{
  "n_layer": 9,
  "n_kv_head": 10,
  "norm": "rmsnorm",
  "norm_place": "pre",
  "extras": ["local attention windows", "value residuals", "skips across layers", "capped logits"],
  "lr_head": 0.00504,
  "schedule": "wsd",
  "decay_shape": "exp"
}
Each number is 50 + 12 x the weight over its row's rms, rounded and kept within 0 to 99. Layers, rows and columns count from 0. The size before them is the row's rms in percent of the matrix's.

# layer 2 attention value, 640x640, rms 0.0358, rows 60-63, columns 0-79
105:67 39 32 49 58 46 59 46 57 67 52 25 27 33 81 39 45 40 49 50 33 78 40 45 47 50 53 52 46 33 50 54 31 28 65 76 44 54 52 41 61 38 52 24 52 56 58 45 48 20 49 57 45 65 59 54 69 70 36 49 39 64 59 52 43 36 46 42 46 45 44 62 53 33 32 72 47 45 45 51
096:45 70 32 61 66 57 34 53 50 55 31 45 32 48 61 50 41 56 56 41 45 64 27 53 53 64 43 51 53 55 36 51 56 35 54 56 40 63 41 40 46 34 35 49 50 42 50 50 46 46 50 36 42 13 53 47 64 50 43 49 71 55 69 57 39 29 33 46 40 60 62 40 47 59 26 59 42 46 48 47
103:35 39 63 56 61 52 62 61 44 38 51 44 54 42 40 38 68 60 28 55 64 16 58 54 70 36 46 76 42 63 58 46 59 58 66 58 58 36 42 38 47 52 53 44 66 60 43 46 40 53 45 35 58 59 31 60 63 36 56 34 50 35 38 52 37 45 58 61 41 45 67 18 57 57 46 40 62 54 45 44
110:55 59 44 29 65 51 53 65 39 56 57 28 34 46 69 58 70 63 44 67 53 55 50 44 67 39 20 51 47 48 63 71 57 47 44 59 38 55 63 36 38 48 74 20 58 64 47 67 33 43 55 43 62 58 43 58 73 52 39 36 44 44 35 74 37 62 37 39 31 54 41 61 42 23 45 40 65 32 73 48
# layer 2 attention output (transposed), 640x640, rms 0.0338, rows 60-63, columns 0-79
091:53 64 52 30 54 46 48 63 32 34 65 40 39 74 63 51 33 60 53 22 54 53 32 59 50 37 25 37 57 61 38 48 34 59 51 64 54 53 45 57 67 47 49 33 44 33 53 44 33 69 27 66 47 46 46 55 53 52 48 44 49 80 55 38 35 51 53 44 59 53 47 58 71 60 51 42 43 35 42 53
090:57 51 52 52 50 52 72 42 62 67 46 57 68 54 59 71 48 20 52 33 63 77 54 30 60 54 74 50 51 40 54 46 37 37 50 64 59 66 36 46 54 53 51 44 40 40 60 54 55 61 38 48 66 50 32 45 67 57 59 38 54 64 44 40 55 45 46 50 57 70 39 70 46 69 51 67 66 52 34 44
088:40 16 43 46 49 47 56 32 38 46 55 44 53 41 27 26 74 40 36 58 59 43 50 62 72 27 49 39 49 54 41 54 55 48 43 41 26 27 54 24 34 64 49 45 43 70 47 57 67 66 49 57 48 39 68 52 55 71 67 32 44 47 41 49 46 48 68 67 55 41 57 40 50 55 56 54 46 62 56 48
095:62 45 65 58 69 56 43 46 46 55 72 49 32 33 69 46 56 40 37 30 44 62 23 56 33 41 46 47 52 44 50 50 49 40 60 43 56 54 36 78 40 45 46 41 22 42 61 30 34 41 41 51 52 40 56 55 40 52 41 67 62 72 50 39 49 53 62 51 38 39 36 49 74 71 55 51 35 46 61 58
# layer 2 attention query, 640x640, rms 0.0374, rows 64-103, columns 0-79
111:32 70 60 42 58 26 55 80 45 58 54 70 64 35 61 37 50 19 47 38 62 69 57 53 60 47 39 33 31 67 63 49 52 73 48 33 51 45 54 59 76 55 25 30 56 55 58 46 68 39 39 46 36 42 59 36 26 46 35 53 31 42 60 69 47 40 40 47 47 39 34 54 66 69 62 61 40 47 35 57
082:51 39 58 19 52 51 53 84 52 40 86 44 45 34 51 27 47 25 35 61 54 68 45 44 54 46 57 41 90 46 48 68 56 38 41 46 53 42 59 49 52 45 44 52 40 60 45 78 54 35 64 55 60 53 71 28 40 63 51 47 49 49 37 51 43 54 56 67 54 71 46 49 68 62 42 41 61 39 53 62
087:49 55 55 29 47 44 58 46 31 45 61 69 54 55 59 32 47 25 41 38 55 39 56 67 64 63 40 42 30 49 54 43 22 65 62 48 57 53 58 58 70 55 22 49 54 48 58 46 40 55 37 51 63 36 61 56 42 58 42 38 48 54 49 58 56 56 60 47 44 43 36 58 59 69 69 57 50 56 37 57
095:32 45 70 52 38 64 50 89 44 45 57 57 59 40 42 24 45 38 66 43 58 65 58 41 51 46 50 49 46 63 42 79 44 68 41 34 68 48 39 34 50 67 40 49 47 56 65 43 72 49 29 46 37 50 90 43 29 46 42 42 28 56 48 56 50 49 51 47 51 38 61 41 55 44 63 60 49 34 33 57
091:38 41 57 21 55 54 33 71 55 38 72 64 50 25 58 47 46 23 47 48 55 73 53 49 58 55 54 31 57 56 44 54 59 54 46 39 53 54 43 64 53 50 62 44 41 50 65 57 50 20 60 36 31 53 61 30 33 74 49 32 53 60 57 44 34 44 33 72 31 61 53 72 51 54 56 61 69 43 51 40
092:72 44 34 63 53 43 35 34 47 52 42 36 45 41 30 49 45 69 63 40 42 53 42 38 39 42 46 49 57 43 33 58 68 42 47 74 49 67 42 39 27 68 81 52 61 36 34 59 39 57 50 43 56 63 34 50 48 36 57 62 63 52 32 42 52 53 51 64 54 50 59 45 43 27 41 46 76 61 67 49
104:63 61 40 46 42 68 52 38 63 60 39 33 37 45 33 78 52 63 52 48 52 28 55 64 51 54 49 57 70 37 39 49 57 47 52 69 41 44 38 40 37 38 50 76 51 47 26 36 22 46 51 57 50 51 37 48 76 53 54 52 68 29 45 59 48 49 37 60 56 72 38 47 31 31 52 30 44 49 70 32
086:63 60 37 40 38 73 47 44 51 53 45 74 37 32 55 36 31 58 41 39 44 35 56 62 33 57 53 66 47 40 68 57 39 42 60 35 48 59 38 54 51 60 43 58 57 63 64 59 49 50 52 53 37 32 48 39 59 53 68 55 55 45 44 57 45 68 54 57 48 70 68 26 55 33 34 67 49 54 46 59
105:22 38 55 33 47 40 53 69 60 64 43 68 61 56 68 54 57 28 45 34 56 65 44 45 53 26 56 35 27 61 42 64 32 62 59 41 50 47 53 48 58 59 52 33 61 61 80 52 61 74 40 40 32 69 62 59 59 29 45 58 47 59 56 47 52 45 69 51 67 34 58 46 58 54 58 62 41 39 31 56
094:39 55 47 68 63 40 49 39 34 55 68 37 69 46 51 81 37 52 55 69 59 57 46 47 53 44 55 45 61 43 37 63 62 44 55 73 28 53 57 33 30 37 49 51 47 42 33 63 33 65 46 34 50 60 47 46 63 36 39 49 61 53 43 72 52 51 46 55 50 35 37 42 36 43 27 23 62 45 65 46
094:51 40 47 69 59 30 41 28 46 46 38 35 32 47 33 77 45 62 44 44 54 51 48 26 46 62 58 45 56 43 36 61 62 61 43 55 44 43 56 41 47 45 57 57 51 37 36 46 35 69 43 40 43 62 36 48 77 33 53 56 66 37 71 58 54 36 31 49 47 33 58 43 38 38 51 34 52 58 59 39
088:41 46 49 45 50 41 61 46 41 49 67 36 54 53 49 33 21 59 37 52 46 35 58 57 30 30 56 56 59 30 51 71 62 17 31 61 52 44 56 45 55 57 45 61 41 57 49 45 44 46 62 73 51 38 27 33 55 55 48 44 28 52 51 46 62 52 61 49 56 48 41 40 55 63 51 52 43 56 57 72
103:42 60 59 39 44 67 54 50 28 37 50 37 29 30 45 54 53 50 54 46 44 38 39 82 22 67 47 70 67 35 38 41 55 42 40 37 52 50 64 46 43 49 35 57 45 57 52 62 46 56 45 63 37 79 49 63 54 54 58 56 31 42 32 58 60 59 65 56 45 51 46 52 52 68 55 42 55 40 71 45
097:32 49 52 50 40 49 39 51 71 30 58 42 55 42 49 30 44 42 36 46 53 34 47 63 40 61 35 50 35 59 62 45 43 59 60 51 44 46 51 59 49 74 66 31 34 59 53 33 56 35 52 59 36 40 39 62 45 65 63 63 63 43 46 46 43 42 84 60 64 57 44 62 38 63 47 60 63 19 53 60
089:43 48 51 47 61 25 73 55 42 52 52 62 62 41 61 59 55 41 41 49 58 48 34 44 37 47 53 60 54 42 40 56 49 30 37 50 56 41 52 47 69 46 35 24 46 57 48 44 28 76 57 37 45 47 61 34 60 49 39 59 33 61 65 41 27 20 29 61 47 42 27 53 61 45 52 59 43 33 63 54
093:51 29 55 72 62 39 45 40 55 46 25 39 39 45 59 73 37 60 47 36 63 73 41 46 68 47 48 29 54 22 33 65 48 42 59 76 24 54 59 53 59 54 61 65 70 48 22 46 60 59 49 53 58 62 53 39 66 40 62 48 67 62 43 58 51 29 42 53 59 56 53 47 47 37 44 35 45 61 33 31
098:49 58 49 48 53 57 51 42 51 54 52 52 16 29 39 43 65 56 50 48 61 56 46 73 40 53 42 44 75 51 75 50 33 41 51 64 42 58 61 64 42 50 47 38 39 52 45 55 54 26 71 55 46 39 42 42 39 66 57 32 56 52 49 59 58 58 96 25 50 68 51 58 41 71 42 69 22 66 36 60
107:42 19 67 57 39 44 58 39 32 56 50 69 43 57 34 74 52 61 42 38 47 59 48 52 55 56 33 39 53 47 52 62 46 48 50 58 44 45 65 48 56 64 47 55 51 45 55 41 51 67 50 63 64 34 43 38 53 54 64 71 48 72 58 91 55 26 43 45 69 45 44 39 49 62 62 61 35 52 48 51
087:59 59 44 39 48 53 47 43 57 04 51 47 65 57 59 44 56 65 35 34 37 39 64 55 53 37 51 49 39 57 52 40 68 66 57 36 42 65 55 56 46 56 61 64 53 56 38 56 71 53 26 57 26 65 39 58 43 63 41 58 50 47 67 57 67 63 62 48 46 43 80 44 47 59 30 20 36 39 57 76
094:53 64 38 26 42 64 49 78 36 49 60 55 40 38 41 23 55 30 57 56 42 35 50 45 33 71 62 47 40 56 54 54 45 52 58 44 65 60 49 41 45 59 36 55 31 60 62 58 57 30 65 72 38 48 51 60 46 64 49 40 51 40 44 60 72 77 51 49 45 60 53 41 63 62 49 54 43 51 47 57
094:50 70 53 52 34 63 68 45 42 45 60 54 63 46 70 59 57 51 33 62 60 61 40 46 53 38 48 32 57 45 51 42 43 41 66 31 42 40 31 43 59 36 36 35 52 64 54 30 42 55 57 34 60 42 23 27 59 48 47 74 56 63 40 51 45 46 44 41 59 57 39 70 45 39 72 37 50 18 68 57
103:56 34 48 67 52 50 58 60 43 58 14 51 66 52 52 60 68 55 44 49 73 31 37 50 60 42 26 39 60 54 49 46 40 39 54 59 36 48 59 54 77 45 57 43 71 38 44 33 49 61 50 48 42 58 58 43 60 40 55 77 58 59 41 42 45 19 33 55 57 55 57 56 48 31 29 56 50 52 35 32
096:44 54 56 41 55 61 47 60 58 32 48 57 23 70 50 26 58 47 44 56 61 26 38 38 68 52 28 44 49 64 54 45 54 73 59 34 55 66 52 48 61 53 54 49 44 54 71 62 55 53 82 42 49 38 58 58 55 57 54 62 35 43 47 57 49 58 55 34 40 47 65 60 51 62 49 59 48 40 56 38
099:40 48 46 66 67 23 60 53 51 66 47 40 22 30 48 63 35 57 16 40 58 47 47 45 57 50 53 56 56 42 46 59 42 50 56 59 71 35 53 48 49 55 38 43 63 55 56 23 54 67 39 41 65 55 56 61 82 58 51 62 27 66 52 58 41 30 56 58 52 54 18 42 60 38 56 69 47 63 57 63
087:49 40 57 54 55 55 49 39 41 40 43 72 70 44 62 38 56 31 51 48 48 51 49 48 53 54 59 66 64 42 53 71 57 54 51 76 52 39 63 48 38 16 44 43 60 44 39 48 49 55 36 63 53 62 55 58 31 32 56 39 53 47 47 57 44 44 30 48 52 60 47 80 58 42 43 66 68 64 41 42
100:40 29 50 58 42 42 39 44 56 56 49 51 64 50 45 53 58 56 44 48 65 41 61 47 54 47 55 40 54 75 46 66 59 48 54 71 38 62 51 46 54 56 56 68 53 47 31 47 33 63 47 41 74 74 46 60 62 47 61 26 60 48 62 42 58 59 29 40 28 42 54 62 39 71 55 33 45 57 55 55
099:47 52 49 41 58 41 39 46 33 49 72 41 56 66 60 57 36 62 47 61 57 38 42 50 71 43 47 48 45 53 43 47 66 51 46 64 53 42 47 54 65 67 45 20 48 62 42 46 61 41 49 41 66 29 64 38 63 53 43 31 63 57 45 47 56 52 27 54 53 56 43 32 57 53 52 32 38 61 51 43
107:42 48 69 55 46 50 51 52 78 53 29 49 58 39 45 57 33 52 64 36 60 52 58 30 42 51 48 53 51 31 36 22 62 66 69 34 38 57 27 78 53 64 70 49 53 66 31 27 67 54 46 62 66 30 45 69 56 54 55 59 58 55 55 54 44 53 62 29 48 58 26 71 49 52 55 38 66 56 71 47
107:51 56 47 67 55 67 36 33 61 50 75 30 59 55 48 48 46 53 60 72 43 56 64 52 63 55 47 32 51 37 74 54 76 60 35 54 56 69 68 43 60 43 54 72 59 49 56 35 43 45 55 48 40 56 47 32 44 47 38 39 57 55 60 38 41 61 56 52 46 58 51 44 21 53 59 26 34 71 61 58
106:55 52 51 50 51 49 42 56 39 61 45 55 75 44 45 59 48 41 47 47 31 59 47 51 35 52 66 51 40 57 36 43 45 38 22 54 45 58 48 56 44 58 63 51 50 46 31 29 57 49 40 25 31 21 50 54 44 44 52 50 61 50 68 51 43 48 25 47 51 42 44 38 56 54 40 47 36 48 34 36
105:47 61 34 38 42 34 68 42 64 38 19 39 56 46 52 60 60 65 22 58 58 15 30 40 40 29 63 44 40 67 41 72 50 66 54 43 55 52 43 39 52 52 47 49 50 40 60 52 33 56 35 63 43 40 55 42 67 54 54 45 48 53 46 36 41 32 52 49 52 60 36 51 72 37 53 21 45 31 61 34
107:44 65 46 47 37 49 42 46 59 55 49 49 71 24 72 35 38 45 36 42 68 48 89 31 37 56 35 52 41 65 62 67 49 41 44 65 48 40 32 62 48 37 42 48 55 43 36 33 38 51 48 64 49 44 61 42 59 63 51 57 70 24 82 45 36 55 47 43 49 48 60 14 38 51 46 42 44 53 50 71
106:43 50 64 22 64 17 70 55 54 53 56 51 58 52 59 65 54 31 37 42 59 66 29 58 47 49 55 42 39 62 59 51 62 47 53 12 58 51 45 41 38 33 42 55 48 38 60 58 42 43 55 32 50 45 35 56 58 65 44 55 42 64 52 45 28 40 35 36 52 42 37 42 44 62 60 67 54 36 46 69
106:59 47 47 60 38 38 76 52 45 46 53 30 30 50 61 62 52 65 49 51 50 62 31 36 64 35 62 48 36 49 55 49 50 23 37 40 60 44 54 56 54 62 42 65 41 41 54 32 64 54 56 35 40 57 44 55 40 64 52 70 52 65 45 53 60 50 50 23 60 35 43 77 43 63 58 50 45 47 50 70
108:38 56 42 45 58 60 38 34 62 26 56 35 20 49 38 34 59 66 58 41 41 52 30 59 38 52 57 43 63 49 46 46 54 60 31 29 38 58 50 72 62 62 63 71 56 49 40 60 68 60 57 54 39 57 49 67 58 51 38 66 59 46 50 42 70 58 72 40 43 49 48 43 27 56 64 43 52 52 53 63
108:72 55 76 60 23 52 70 43 33 47 41 43 70 49 50 56 38 37 76 59 58 54 50 58 31 33 53 69 53 46 58 57 52 33 53 48 49 43 34 61 41 69 63 59 40 50 35 46 42 61 44 54 69 28 57 63 51 45 40 71 60 45 52 55 28 52 38 44 54 53 38 67 59 42 53 51 48 54 52 54
102:58 20 63 45 55 44 27 30 57 54 76 41 46 52 50 42 38 73 53 51 53 65 45 43 52 41 64 41 47 45 54 47 48 36 54 40 58 74 66 42 57 49 44 47 38 55 44 41 63 34 43 51 60 51 72 25 36 42 51 44 45 68 51 54 55 58 42 53 44 37 56 39 61 50 33 44 24 55 61 54
105:38 69 67 56 55 39 44 36 40 47 52 60 59 57 65 49 56 27 57 72 48 65 79 55 55 66 55 44 59 54 61 34 58 53 61 66 38 57 69 38 17 65 47 49 66 48 48 53 56 50 42 49 59 30 34 41 41 37 51 33 49 36 37 52 48 53 52 63 54 46 33 58 53 54 50 41 55 49 69 51
107:22 62 57 53 45 41 56 65 41 58 53 65 49 31 59 40 37 41 31 56 44 46 53 48 48 53 41 67 49 55 52 40 45 39 53 70 55 37 20 57 41 49 63 44 65 58 26 33 69 47 45 49 54 34 65 46 36 41 58 64 70 48 54 70 61 56 28 38 69 59 51 71 49 65 47 47 31 51 51 44
100:69 56 46 60 54 28 43 55 42 40 51 55 30 33 49 47 32 40 67 39 44 66 55 73 59 61 34 64 62 39 37 41 61 45 35 49 51 46 66 59 45 46 65 32 47 54 60 50 36 68 53 56 45 50 39 53 41 72 63 53 42 21 53 66 49 40 63 46 61 44 64 16 38 40 54 74 50 62 42 62
# layer 2 attention key, 640x640, rms 0.0366, rows 64-103, columns 0-79
096:52 53 41 70 45 60 49 55 66 78 42 55 50 72 54 37 57 50 50 61 33 68 50 59 21 45 48 48 48 43 68 52 31 33 54 67 64 55 38 37 30 50 58 56 41 45 38 47 41 44 72 42 68 65 42 51 50 57 53 61 55 61 33 59 60 44 51 55 44 45 48 35 21 66 41 37 46 56 49 46
090:45 78 70 61 43 48 59 39 67 58 54 50 60 89 65 58 41 41 70 31 50 34 33 47 43 54 48 43 57 31 54 50 60 64 49 50 52 56 52 68 59 54 42 54 53 53 45 67 63 53 56 49 56 49 46 48 49 62 67 54 49 49 64 66 48 50 65 45 54 61 43 63 41 46 47 42 39 54 40 48
090:49 66 40 76 42 61 50 56 61 46 24 50 43 76 63 46 74 50 44 34 50 76 38 44 56 48 69 46 53 50 54 62 43 50 59 45 60 56 42 40 40 45 59 52 42 44 35 62 40 50 66 55 66 57 35 50 55 72 38 58 46 47 31 43 50 43 60 41 56 52 61 67 48 48 26 28 39 39 64 59
080:55 50 57 65 37 66 17 55 44 52 58 54 51 58 63 77 65 42 40 58 66 36 51 43 37 52 58 45 44 53 58 34 42 55 62 56 29 55 30 31 46 15 49 68 36 48 64 43 51 40 70 42 69 64 29 62 49 68 53 63 64 38 38 52 44 71 60 58 68 69 41 56 55 58 45 52 53 72 59 36
088:47 41 69 50 46 55 52 41 64 53 51 39 60 75 74 39 29 70 50 41 56 41 28 32 49 52 48 66 51 46 59 31 52 48 43 39 41 42 65 56 56 35 17 66 41 46 56 57 61 44 44 52 52 43 37 44 49 35 59 31 29 70 59 43 41 51 57 51 46 39 47 38 75 65 40 58 25 67 61 38
085:33 36 62 29 65 49 53 48 37 37 54 43 50 33 52 44 29 42 33 61 51 27 45 47 71 50 59 62 62 83 67 61 58 63 42 41 53 46 64 87 62 60 44 63 58 45 51 45 45 47 57 59 24 45 60 40 49 63 46 64 50 62 54 56 47 43 52 44 50 53 46 69 78 55 65 50 59 39 36 52
081:55 57 70 38 70 54 50 48 45 25 58 45 28 58 33 40 39 37 56 62 67 49 67 66 48 48 50 58 34 57 46 64 65 43 34 63 52 33 65 90 60 66 64 45 38 53 24 72 62 63 66 57 34 30 76 38 36 64 53 41 65 68 38 60 68 53 56 50 53 57 56 50 66 64 51 48 62 45 50 64
102:64 34 74 56 61 42 59 39 42 55 48 57 36 74 51 55 64 51 65 61 45 63 68 48 58 50 49 64 61 76 35 22 26 36 68 52 56 58 50 39 52 44 49 81 47 30 51 39 43 62 70 49 68 48 61 37 53 83 49 51 55 59 35 32 43 47 53 42 48 51 41 61 35 66 55 44 49 43 62 62
093:66 36 40 59 28 62 46 61 28 62 49 51 47 37 66 43 58 52 46 63 53 54 54 42 43 78 54 63 41 72 68 61 72 47 29 60 42 48 53 60 67 29 58 32 39 44 40 71 62 26 51 59 51 50 21 63 48 40 52 35 48 46 37 50 35 38 48 50 53 47 55 47 46 40 46 52 64 53 57 27
097:41 67 53 25 45 55 51 32 47 38 54 44 28 16 40 47 37 44 54 48 59 55 46 60 36 34 64 41 64 32 39 61 60 61 25 57 62 41 61 84 47 66 54 72 74 44 55 79 62 31 50 62 30 53 47 59 51 50 52 49 56 60 50 58 50 68 50 49 69 35 54 34 51 36 58 53 44 32 58 54
074:47 70 59 46 65 29 48 59 34 27 65 61 50 38 34 43 48 34 48 55 56 50 44 68 27 45 40 46 65 50 32 42 57 46 42 56 61 50 65 77 33 63 62 68 69 69 40 51 62 38 42 58 47 46 60 48 61 63 53 55 64 43 50 45 45 65 33 54 40 69 55 46 38 60 67 63 60 21 51 30
109:64 70 69 59 57 50 34 41 56 79 33 52 43 49 60 78 61 41 39 47 41 74 49 39 46 59 41 55 59 56 38 53 24 57 60 67 65 51 43 40 58 43 60 57 50 61 54 59 61 48 40 54 58 61 39 41 37 36 48 47 58 44 41 39 44 49 47 29 50 54 56 59 45 48 42 53 54 34 62 51
120:79 63 61 47 19 60 50 57 47 38 43 59 28 29 40 58 49 42 56 47 61 36 32 56 69 34 61 29 51 66 27 22 61 48 37 62 32 53 35 39 39 49 49 46 63 47 65 62 64 52 52 59 45 34 51 75 43 32 25 33 36 37 74 75 46 45 58 39 51 52 54 38 62 47 72 65 46 55 55 27
084:60 68 55 45 55 56 57 63 61 68 47 41 62 73 48 46 53 40 52 41 47 62 36 55 51 63 58 67 62 55 66 69 41 30 46 77 62 64 46 52 38 30 47 63 33 29 45 54 51 57 43 47 52 59 62 35 71 43 63 47 55 66 57 55 50 43 60 20 49 53 62 56 49 64 36 26 41 64 49 41
105:69 64 58 44 54 53 65 32 47 48 62 53 39 50 47 56 30 50 60 45 48 35 38 57 60 28 62 44 61 45 53 49 74 69 26 48 56 51 54 82 57 61 51 71 74 49 59 68 57 40 64 59 31 44 53 49 39 43 69 55 55 53 38 47 59 58 47 51 42 64 64 37 68 33 50 59 66 47 49 55
071:46 45 69 54 62 61 55 47 38 56 50 52 57 47 41 72 47 37 55 44 66 60 31 63 33 30 56 48 46 50 37 62 52 47 46 57 56 73 62 60 43 67 52 55 58 42 39 41 61 27 45 48 73 39 51 41 34 41 55 56 69 50 43 45 55 63 56 33 37 74 35 39 51 33 59 44 65 31 76 55
091:62 49 38 51 51 44 40 71 60 52 36 51 54 81 41 35 53 47 60 39 58 40 60 42 74 61 40 41 61 67 70 58 50 61 25 41 46 57 53 36 61 54 39 20 49 35 47 53 58 76 57 55 67 49 71 48 67 58 50 62 49 56 56 65 51 44 47 46 28 45 58 36 60 63 58 53 48 40 40 70
115:54 48 48 65 42 49 25 65 61 62 61 75 47 54 51 51 34 26 63 61 62 47 65 53 55 49 55 48 47 73 66 49 51 36 54 42 29 47 61 66 47 37 49 33 52 75 25 52 70 27 52 50 53 49 30 41 62 39 54 48 64 40 50 35 39 70 41 42 35 46 61 36 57 55 45 60 48 67 57 57
109:48 44 42 59 60 40 50 64 57 65 67 54 33 39 43 49 72 67 68 56 22 77 64 47 52 79 39 47 64 34 54 59 28 56 42 62 63 48 38 40 33 59 53 45 44 50 45 53 36 71 46 36 64 57 71 44 58 43 41 40 43 44 56 60 23 37 40 70 66 39 43 41 36 69 45 51 32 45 48 46
078:49 34 43 59 33 28 54 58 60 68 43 51 33 59 31 50 56 61 60 56 25 62 58 42 77 43 30 54 48 65 52 25 36 51 59 33 55 45 51 28 59 32 40 50 45 54 75 44 39 63 69 55 58 42 46 32 57 44 50 42 53 37 86 49 25 38 43 44 46 30 65 40 45 61 50 44 47 53 65 56
098:27 77 36 36 57 52 49 45 57 66 50 48 51 44 56 60 49 43 62 39 61 78 40 55 48 69 81 62 42 32 53 86 30 36 38 51 42 58 51 70 40 91 44 61 53 67 35 50 42 45 47 58 72 59 55 43 52 56 48 50 50 58 46 42 64 50 56 50 65 34 38 61 42 62 32 64 55 72 59 60
094:45 45 64 30 56 22 63 40 63 41 63 41 36 60 29 66 63 63 58 54 64 51 37 49 63 41 62 51 58 65 44 55 60 58 50 38 54 51 56 80 42 61 50 55 66 47 56 60 71 51 68 58 31 58 39 62 45 64 51 45 67 48 44 64 38 48 45 33 47 54 43 60 24 41 68 48 64 43 54 42
090:58 59 55 40 49 33 53 56 80 72 69 53 42 56 40 42 71 48 62 54 41 69 42 43 87 63 51 15 62 45 46 62 49 42 39 52 77 45 49 55 53 57 42 52 38 48 61 86 66 59 50 67 42 58 71 40 52 42 48 37 51 59 63 60 34 59 28 40 48 48 60 53 56 55 60 54 51 44 47 52
105:59 51 70 43 54 52 46 38 52 32 48 61 40 45 57 69 29 49 54 38 61 26 55 65 32 56 48 42 55 38 32 38 86 30 22 55 46 37 64 55 43 43 48 41 56 56 41 66 78 37 24 68 41 49 57 28 39 27 73 35 47 40 62 53 51 57 42 66 49 40 46 43 28 32 59 43 66 37 56 43
117:61 46 51 66 66 47 48 32 65 39 61 39 34 32 39 52 41 79 43 41 61 42 55 56 57 36 45 34 45 41 58 59 49 63 34 51 33 45 45 80 50 47 42 60 78 56 51 44 73 47 43 51 39 38 46 53 56 65 59 81 56 63 45 36 52 42 28 41 44 61 53 32 48 50 41 44 44 42 66 62
078:36 26 60 52 45 65 49 33 54 51 33 36 50 48 41 38 37 45 51 56 51 45 46 59 40 23 45 40 55 61 47 37 60 31 45 33 32 48 56 46 44 48 47 42 41 52 35 41 48 55 54 53 56 42 49 60 44 37 54 67 61 54 49 61 65 35 49 46 51 79 56 28 57 40 65 63 48 24 64 46
108:27 48 70 57 65 54 53 20 78 61 47 53 45 55 54 46 45 41 79 60 44 37 48 36 47 38 43 69 66 53 45 48 63 49 41 54 45 42 54 87 50 51 55 60 66 58 35 45 72 73 54 62 40 34 65 59 29 43 60 46 61 30 69 32 71 46 41 51 56 69 43 59 44 29 44 48 54 46 49 51
089:63 47 42 64 53 56 49 53 58 43 68 36 61 66 46 42 27 51 45 33 59 37 53 46 27 44 62 40 46 50 49 65 71 27 44 70 46 63 62 42 42 54 35 43 55 38 27 49 41 52 51 39 50 60 40 64 64 42 65 55 54 62 48 43 40 56 44 65 54 39 41 60 55 53 65 47 48 41 54 32
108:32 50 43 34 53 54 37 21 52 22 38 47 44 45 39 72 58 66 53 25 47 62 54 25 38 62 79 70 50 62 49 70 37 46 45 43 27 41 59 50 38 49 48 58 59 62 23 33 51 46 52 56 51 44 64 39 53 39 62 57 60 53 36 65 65 44 30 65 38 47 54 34 61 44 36 40 54 54 54 43
106:66 33 61 39 45 53 70 58 72 36 65 40 59 54 59 38 29 40 54 62 51 56 52 47 42 49 50 58 55 50 37 46 71 46 61 45 69 52 39 39 46 41 51 43 49 50 63 49 33 32 56 26 52 47 50 29 54 57 41 62 56 53 38 60 61 70 81 59 48 55 54 59 31 53 55 63 45 55 46 66
107:54 52 67 73 43 61 51 65 57 39 57 35 47 49 58 62 49 43 56 62 45 87 45 58 55 56 50 65 39 51 54 55 55 42 55 59 51 30 57 52 35 56 53 32 54 64 53 73 53 50 24 37 59 45 45 72 52 64 34 40 36 48 57 53 47 17 45 67 53 32 56 46 33 52 41 64 66 52 62 70
112:60 52 65 55 65 20 56 32 55 53 72 40 38 57 45 67 48 56 58 45 54 28 34 50 54 67 45 54 46 67 55 39 54 62 47 28 42 62 65 60 35 52 53 54 59 41 46 55 40 62 65 54 75 42 54 45 59 57 51 28 67 43 36 51 63 34 43 58 48 47 34 47 33 50 52 58 44 55 56 56
104:53 63 59 53 53 28 62 58 61 44 66 53 51 48 39 35 42 45 39 38 67 47 52 54 46 25 40 25 63 36 58 50 65 50 39 56 56 58 28 72 59 59 55 39 69 35 64 76 52 46 64 54 36 55 36 52 56 52 46 62 38 43 54 39 45 58 52 71 47 68 57 56 45 70 60 67 44 49 53 53
109:50 33 61 69 62 49 43 51 49 35 39 49 56 50 40 61 47 51 39 49 74 62 68 72 60 52 58 58 58 45 43 69 73 45 45 48 43 34 47 53 41 65 45 34 56 44 39 57 42 53 58 54 52 59 63 46 28 45 50 35 34 24 40 39 59 55 35 70 42 54 39 40 54 69 57 51 62 40 39 33
105:71 57 44 47 41 58 38 54 53 62 48 38 75 40 63 54 46 45 40 56 27 35 31 49 40 56 46 60 67 42 54 51 41 58 66 73 57 70 28 57 68 61 28 54 49 36 69 50 41 47 44 41 52 72 49 54 31 53 65 34 61 60 41 63 56 30 63 55 32 58 56 36 69 63 47 59 50 60 50 16
110:43 67 61 44 63 62 54 53 50 51 70 52 26 39 62 47 38 57 41 56 52 50 43 51 53 32 65 57 31 66 42 40 45 68 38 56 39 35 51 58 46 32 42 25 50 36 52 59 68 70 77 39 48 52 40 52 38 53 21 59 55 47 45 66 66 46 50 45 57 41 37 48 60 54 43 37 40 33 61 57
103:29 41 50 39 55 71 47 41 55 57 45 57 44 56 54 79 34 48 63 34 32 52 49 44 74 58 62 70 53 36 51 60 58 43 34 37 42 46 62 53 55 52 43 50 52 41 59 59 48 44 66 61 49 39 55 57 36 35 49 22 47 37 42 41 57 38 34 26 48 47 47 38 34 50 49 49 62 69 67 48
105:48 51 43 45 32 53 52 46 52 48 51 35 55 61 48 53 55 47 51 48 48 53 36 47 59 33 54 45 45 36 33 62 43 74 52 30 62 28 50 42 58 53 58 48 57 52 47 46 53 57 47 62 65 47 67 48 64 66 60 62 47 47 27 38 43 50 40 60 47 48 44 37 44 48 36 47 55 55 43 68
107:60 37 38 61 60 53 57 35 64 62 41 79 25 67 51 59 48 53 56 73 50 39 39 64 54 61 53 41 30 34 55 72 35 57 43 39 46 70 88 44 46 64 53 36 47 55 76 46 56 52 69 45 64 55 51 28 59 66 35 41 62 60 46 52 68 40 49 50 56 46 51 37 48 50 57 37 65 68 42 46
103:48 29 42 45 59 48 57 38 48 45 58 40 54 60 61 64 79 42 51 61 70 32 65 55 69 52 33 38 66 34 50 52 54 52 60 68 62 32 49 41 53 42 48 58 70 50 41 50 34 65 24 58 42 75 55 33 67 51 67 52 57 45 41 49 35 51 30 75 53 37 49 65 49 49 65 61 42 53 58 43